{
  "n_layer": 12,
  "n_head": 4,
  "vocab_size": 2563,
  "activation": "relu",
  "norm": "layernorm",
  "qk_norm": true,
  "attn_scale": 0.125,
  "init_std_down": 0.00718,
  "decay_fraction": 0.576,
  "decay_shape": "sqrt",
  "seq_len": 128,
  "train_tokens": 738900000,
  "steps": 5638
}
Each number is 128 + 24 x the weight over its row's rms, rounded and kept within 0 to 255. Layers, rows and columns count from 0. The size above them is the row's rms in percent of the matrix's.

# layer 9 attention output (transposed), 256x256, rms 0.117, rows 40-45, columns 0-255
size [100 100  95  97 101 100]
[[159 153 119  91 136 105 123 139 125 100 150 151 148 122 123 114 152 103 132 152  62 101 127 141 131 128 112 159 141 102 167 149  87 164  93 154 115 179 103 140 103 127 164 111 158 138 148 108 114 160 176 141 123 132 145 129  95 169 187 167 147 101 141 126 143 112 129 148 112  91 134 102 108 129 112 120  81 129 150 110 185 133 135 143  72 120  99 139 171 119 108 133  93 134  87 132 132 131  94  96 145 155 137 144  93 128 104 142 104 144  96 142 135 143 137 144 117 154 104 112 194 165 120 111 140 148 100 160 138 131 114 126 112 122 108 166 119 119 138 108 149 149 119 158 104 113 144 154 174 135 145 131 123 129 153 135 111 152 130  96 149 148 104 156 129 132 149 125 107 116  76 116 118 104  54 146 164 169 103 110 115 115 107 139 136 111 148 128 151 126 145 138 118 131  80 109 120 104 132 129 103 144 156  66 158 165 134 180  93 131 133 120 122 143 127 118 157 159 145 139 124 119 105 128  99 152 111 127  94 106 123 111 131 156 156  88 104 116  79 145 115 135 116 159 107  92 104 109 134 107  89 132  98 132 111 118]
 [159 120 102 144 109 147 118 118 125 165 142 107 151 104 115 141 135 138 125  90 133  89 133 131 136 121 127 139 118 152 114 157 136 131 139  96 145 152 129 123 151 141 119 104 141 130 126 140 138 147 102 113 110 110 133 141 106 170  96 154  95 117 106 151 142 132 180 122  94 137 162 134 127 158 138  96 106 118 138 120 162 130  76 134 148 116 185  82 141 146 137 110 133 144 148 120 120 156 152 126 113 116 100 157 101 132  83 132 134 145 127 144  95 121 140 153 123 131  89  92  88 140 122 137 175 136 101  67 105 126 153  98 151 122 130 126  75 141 101  88 106 125 121 111 145 134 158 120 166 135  88 160 150 105 129  99  98 152 172 134 163 128 116  91 138 131 150 129  97 162 161 138 125  94 150 134 149  71 128 149 138 136 117 131  94 153 115 110 163 123 143 160 140 182 131  92 116 166 158 169 113  84 131  68 163 127 140 126 130 160 107 146 122 179 147  89  90 139 152  96 124 117 124 123 147 160  80  99 161  74 149 122 107  91 116 102 124 132 184 135 119 146 148 166 109 123 123 113 101 119 118 175 144 114 128 111]
 [143 151 112  85 126 147 162 104 145 123 126 138 121 126 126  84  78 114 151  93 125 118 136 111 140 133 136  93 189 143 163 116 127 130 139 160 148  85 150 165  92 122 113 155 119 103 115 151  84 149 142 156 165 124 158 141 129 101 115 131 108 110  92 132 134 156 125 139 124  80 131 138 139 161 132 107 114 149 148  87 124 117 178 148 162 152 150 125  98 161 156 110  98 132 129 103 151 109 149 133 117 122 141 125 116 104 141 150 136 113 146 137 121 148 152 111 183 109 157 125 175 149 158  94 133 106 143  92 114 138 100  93 153  84 137 136 148 115  76 152 125 138 112 117  95 110 116 148  87 103 130 116 154 126 149 145 126 129 101 164 142 128 121 139 120 111  98 125 197 114 109 116 121 116 105 100 176 118 137 134  87  94 123 133 125 146 143 108  89  96 160  97 152 153 153 150 138 130 132 156  65 133 143 129 140 136 131 118 159  78  73 171 146 101 147 107 108 135 140  74 112 114  95 126 112 152 140 163 126  95 148 100 155 134 119 168 123 114 120 161 121 193 100 120 128 102 134 164 158 121 115 127 119 131 112 151]
 [156 136  95 155 115  64 102 139 138 155 119 120 153 121  89  82 145 119 137 117 115 141 111 191 120 125  95 135 115 135 103  92 141 130 109 149 126 100  90 136 124 156  83 101 141 110 120 131 104 102 112 104 119 151 109 164 119 118 140 132 152 181 115 117 154 127 132 114  94 178 129 117  73 158 148 142 119  88 120 146 155  85 135 143 144 139 138  89 124 103 129  64 144 143 125 124 161  99  98 127 146 123 103 138 130 143 114 141 131 106 120 118 151 142 134 125 114 118 143 175 100 135 141 137 105 127 148 177 108 150 162 143 115 131 107 132 127 168 108 149 136 122 163 119 122 120 141 137 115  90 121 160 147 155 153 132 139  90 126 148 128 124 163 137 192 105 111 139  89 121 107 128 130 119 168 112 151 100 130 133 140 144 112 104 140 105 140  69 128 154 151 152 128  91 141 176 148 130 117 166  97 129 170  94 140 121 133  87 139 159 122 137  88  85 136 168 146 136 123 160 119 133 144 153 150 179  96 120 160 135 143 172 126 100 169 123 111  89 104 154 133 133 117  98 105  85  94  96 133 134 109  98 115 127 161 165]
 [165  80 111 141 118 148 150 151 109 121 114 119 131  96 111 154 127 119 162 107 167 116 174 139 131  75 125 126 123 114 164 156 146 131 130 122 111 102 128  82 152 147 160 159 139 110 123 107 123  90 121  91 142 117 118 109 123 132 160 116 133 153  61 115 139 136 114 141 112 109 144 136 153 132 132 156 135 239 151 116 131 161 116 141 120 123 130 101 120 163 132 162 148  87 119 167 130 122  67 107 103 124 140 134  87 115 146 139 130 150  90 138 115 124 145 120 132 116 166  95 160 109 143 101 125 149  97 168 164 144 117  86 164 144 128 149 186 154  69 141  99 132 102 113 122  86 136 109 118 132 101 121 149 136  79 153 116 140 108 167 113 115 160 115 113 135 146 170 118 111 117 139 153 148 161 128  92 150 128 137 135 132 127 131 103 144 153 144 168 136 141 121 125 138 113  87 131 124  93 125  96 132  94 109 122 122 128 133 148 137 122 141 129 128  94 113 141 111 152  81 119 178 120 154 146 181 128 129 140 145 149 124 113  98 114 130 144 100  56  86 119 129 133  80 130 111 117 155 139 127 144 151 123 110 137 126]
 [142 166  81 115  98 123 122  93 153 117 137  85  89 118 149 111 104 104 143 149 134 125 155  96 122  99 118 134 120 134 145  91 103 136 124 156 121 135  84 129 137 143 158 161 131 131 100 120 106 122 105 174 161 149  96 131 138 108 125 117 150 121 112 106 142 144 150 115  84 165 129 100 118 122  95 134 148 173 139 155 157 119 139 112 144 163 137 182 143 141 123 146  83 139 108 165 136 168 137 101  97 138 165 111 105 129 176  93 124 134 147 122 102 114 152  86 106 134 126 118 159 142 109 103 144 123 167 107 119 148 133 146 144 123 102 112 131 113  84 136 140 106 151 142 156 144 136 127 140 122  82 154 120 149  91  98 159 142 145  93 146 115 116 107 101 114 169 128 148  93 121 164 158 110 142 114 109 114 148 134  92 155 104 132 157 181 129 194  81  84 113 123 127 119  91 133 154 167 166 142 139 151 101  74 132 105 110 122 186 101 109 148 149 138 151  99 153 126 157 156 120 113 143 138 122 114  89 110 131 144 139 148 121 164 119 115 126 115 170 118 147 139 127 137  56 117 125  97  92 136 121 116 147 136 171 152]]
# layer 9 attention value, 256x256, rms 0.0659, rows 41-46, columns 0-255
size [ 97  97  99  99  95 100]
[[ 86 142 171 136 114 104 161 115 122 136  96 139 121 125 117 129 140 123 144 120 153 171 139 127 106 160 184 115 145 120 155  79 120 126 101 170 137 117 142 138 129 130 119 155 123 136 139 120  97 105 159 119 159 169 125 101 132  96  87 115 141 158 159 123 117 127 147 142 114 126 152 144 106  89  86  81 165 121  86 137 160 152 151 111  82 142  93 111 106 101 136 127 122 126 151 162 137 139 143 138 138 137 142 100 159 140 146 136 135 103 159 140 138 129 116 110  86 143 165 177 101 158 131 104  97 112  87 125 140 147 124 147  88 143 133 178 124  91 127 138 124 130 158 146 124 155 133 123 122 106 170  89 131 166 152 141 159 159  99 129  83 110 110 114 169 131  98 118 127 108 116 140 107 155 113 133 157 153 128 125  87  98 104 114 122 134 141  74 139 136 122 110 125  88 130 169 136 115  54 102 149 119 120 149 131 104 160 129 135 119 113 142 126  68 138 129 152 103 121 114 129 117 129 105 121 122 208 185 108 152 121 151 118 106  95 115 106 122  94 130 166 157 112 126 144  95 130 151  90 138 185 117 120 126 148 132]
 [131  97 150 120 136 145 114 172 111 169 134 150 178 115 145 169 114 121  96 171 124 128 141 120 136  87  94 157 115 133 105 115 122 118 152 116 116 124 144  93 158 117 132 132 117  97 131 127 151 113 134 125 138 128 130  95 104 150 127 116 157 133 101 128 136 148 116 122 100 117 132 149  95  97 136 139 161 112 168 180  93 117  86 123  89  90 138 138 169 113  88 161 137  97 136 152 116 150 128 127 171 127 120 110 149 116 116 143 113 132 134 133 125 117 182 155  95 155 102 124 139  99  89 144 144 143 120 172 129  95 120 129  90 129 131 130 119  92 122  96 121 145 152  88 177 135  89 119 139 152 108 167 107 129 111 132 162 133 128 123 128 161 114 141 121 188 122  95  76 136 154 134 170 124 148 153  95 136 131 129 120 127 130 140 152 122 148 116 133 172 125 157 144 109 114 143 120 136 127 110 188 127  93 149 108 123 139 130 123 168 110  96 116 140 114 158 153 142 126 198 126 141 168 151 131  78 109  27  97 127 132 164 102 138 138 111  74 108 116 149 140 113 130 108 153 151 115 100 113 112  96 105 144 137 154 107]
 [ 92 116 148 104 133 145 135 135 130 111 181 145 116 134 122 130 135  92 133 167 169 164 130 134 130 137 154 109 155  92 111 161 131 115 181 119 136 127 120 122 138 112 179 140 121 124 136 105 123 155 146  98 117 114  83 184 112 139 110 103 113 115 150 147 111 139 151 147 132  97 125 139 159 110 106  79 116 155 149 112  75 134 137 111 116 106 134  87  74 120 115 160 104 121 161 123 108 149 126 137 107 126 126 117 106 118 160 188 120 106 158 127 139 165 128 148 140 143 122 122 106 107 108 149  93 144 123  63 141 121 159 116 103 139 139 108 133 134 127 126  92 167 118 119 121 110 136 101 172 142 117  77 126 132  93  94 186 132 111 116 117 130 103 141 142 140 101 134 110 128 130 107 117 165 130 140 130 148 126 170 106 146 126 191 170 201  87 162 109  85  84 114 126 135 175 105 117 121  94 173 132  98 113 123 122 113  95 165 133  88 147 131 156 118 135  73 120 144 112  98 145 136  82  93 122 127 138 115  98 111 102 120  92 150  87 129  97 171 147 110 139 134 131 132 120 127 122 122 143 116 159 133 139 127 117 144]
 [114 168 147 136  87  78 122 101 181 164 108 117 135 116 100 155 109 150 145 177  81 105  72 107 135 139  67 137 115 129 137 106 119 119 125 135 117 119 141  96 107 130  79 122 120 156 130 137 174 132 121 112 105 148 147 134  83 130 111 174 123 131 156 140 149  84 116 114 118 163 140 126 102  71  91 147 148 134 125 121 131  96 131  93 137  84 179 143 124  94 121 117 118 132 102 129 117  84 155 153 131 126 129 132 139 152 127 163 132 124 152 119 130  87 126 126 164 124  81 161 143 151 135  82  94 121 137 103 130 102 125 126 117 130 170 120 151 136 171 134 113 149  99 132 165 165 118 160  96 135 132 128 104 126 164 121 138 132 142  86 129 143 114 155 114 130 126 137 138 144 159 155 115 112 141 139 133 142 147 158 132  87  84  89 111 116 152 147  99 134  82  97 154  95  88 156 167 121 163 184 135 145 104 191 140 122 109 144 131 118 137 122 128 186 154 159  78 119 138 136 101 108 131 128 124 101 115 137 155 136  87 123 139 152 128 140 116 153 129 154 147 123 103 134 150 163 120  96  97 123 132 113 112 124 135 147]
 [117 159 120 101 119 116 138 139 115 158 144 147 104  92 100 161 144 119  70  87 110 168 128 113 128 125 122 148 114 125 125 105 136  85 120  91 136 131 143 121 119 121 122 124 118 107 104 127 117 126 153 118  98 120 162 147 119 153 137 106  95 152 114 149 128 123  70 122 156  87 133 153 119 131 100 135 168 154 105 137 115 150 133 145 143 117 136 112 134 125 164 122 104  95  94 141 154 147 133  94 171 130  62 153 156 114 131 143  96 125 117 127 128 153  86 135 106 131 144 132 155 142  96 153 130 166  71 137 134 121  85  96 106 149 161 109 190 147 122 135 117 144 111 117 110 130 166 116 107 131 156 135 104 143 154  81 113  86  84 180 146 120 103 164 147 167 129 113 117 131 132 144 136 136 133 121 150 131 123 112 151  92 136 130 131 122 102 119 130 171 181 109 170 110  85 116  73 124 128  90 104 119 158 177 145 144 107 150 132 111 144  81 140 124 148 166  73 178 121 142  94 110 113 138 127 150 151 139 114 141 135 118 112 151  98 119 121 176 101 145 105 131 102 121 156 131 170 129 127 152 157 102 144 133 188 102]
 [124 126 128 131 111 141 162 165 132 113  83 127 122 121 131  76 141  88 158  99 124 129 124 109 155 134 120 127 152 127 134 135  98 120 126 169 125 118 117 130 106 148 148 125 135  94 111 148 175 100 153 103 124 104 110 145 128 126 180 181 114 148 174 101 140  96 145 144 116  94 118 138 120 125 136 143 140 127 140 153 132 117 145 127 140 194  74 144 156 126  89 138 105 147 148 152 124 113 118 135  85 147 136 142  76 112 174 148 139 112 116  97 117 144  97 157 157 113 138 107 130 136 131  70 103 172 129 137 128 104 146 105 131 134 152 139 133 120 114 120 138 102 105 129 142 154 131 124 152 102 115 142  83 176 109 107 108 116 112 148 145 129 134 164 110 128 119 135 129  93 100 150 141 107 145 123 129 153 113 146 173 110  94 144 140  73  84  91 172 177 121 115  92  93 124 168 121 142 108 140 114 123 115 179 117 148 178 127 141  94 175 146 156 106 131 152 123 133 111 150  98 149 138 169 108 148 155 124  75 101  56  93 144 104 141 136  93 116 186 143 110 137 112 133 129 112 111 106 153 143 161 138  98 120 127 141]]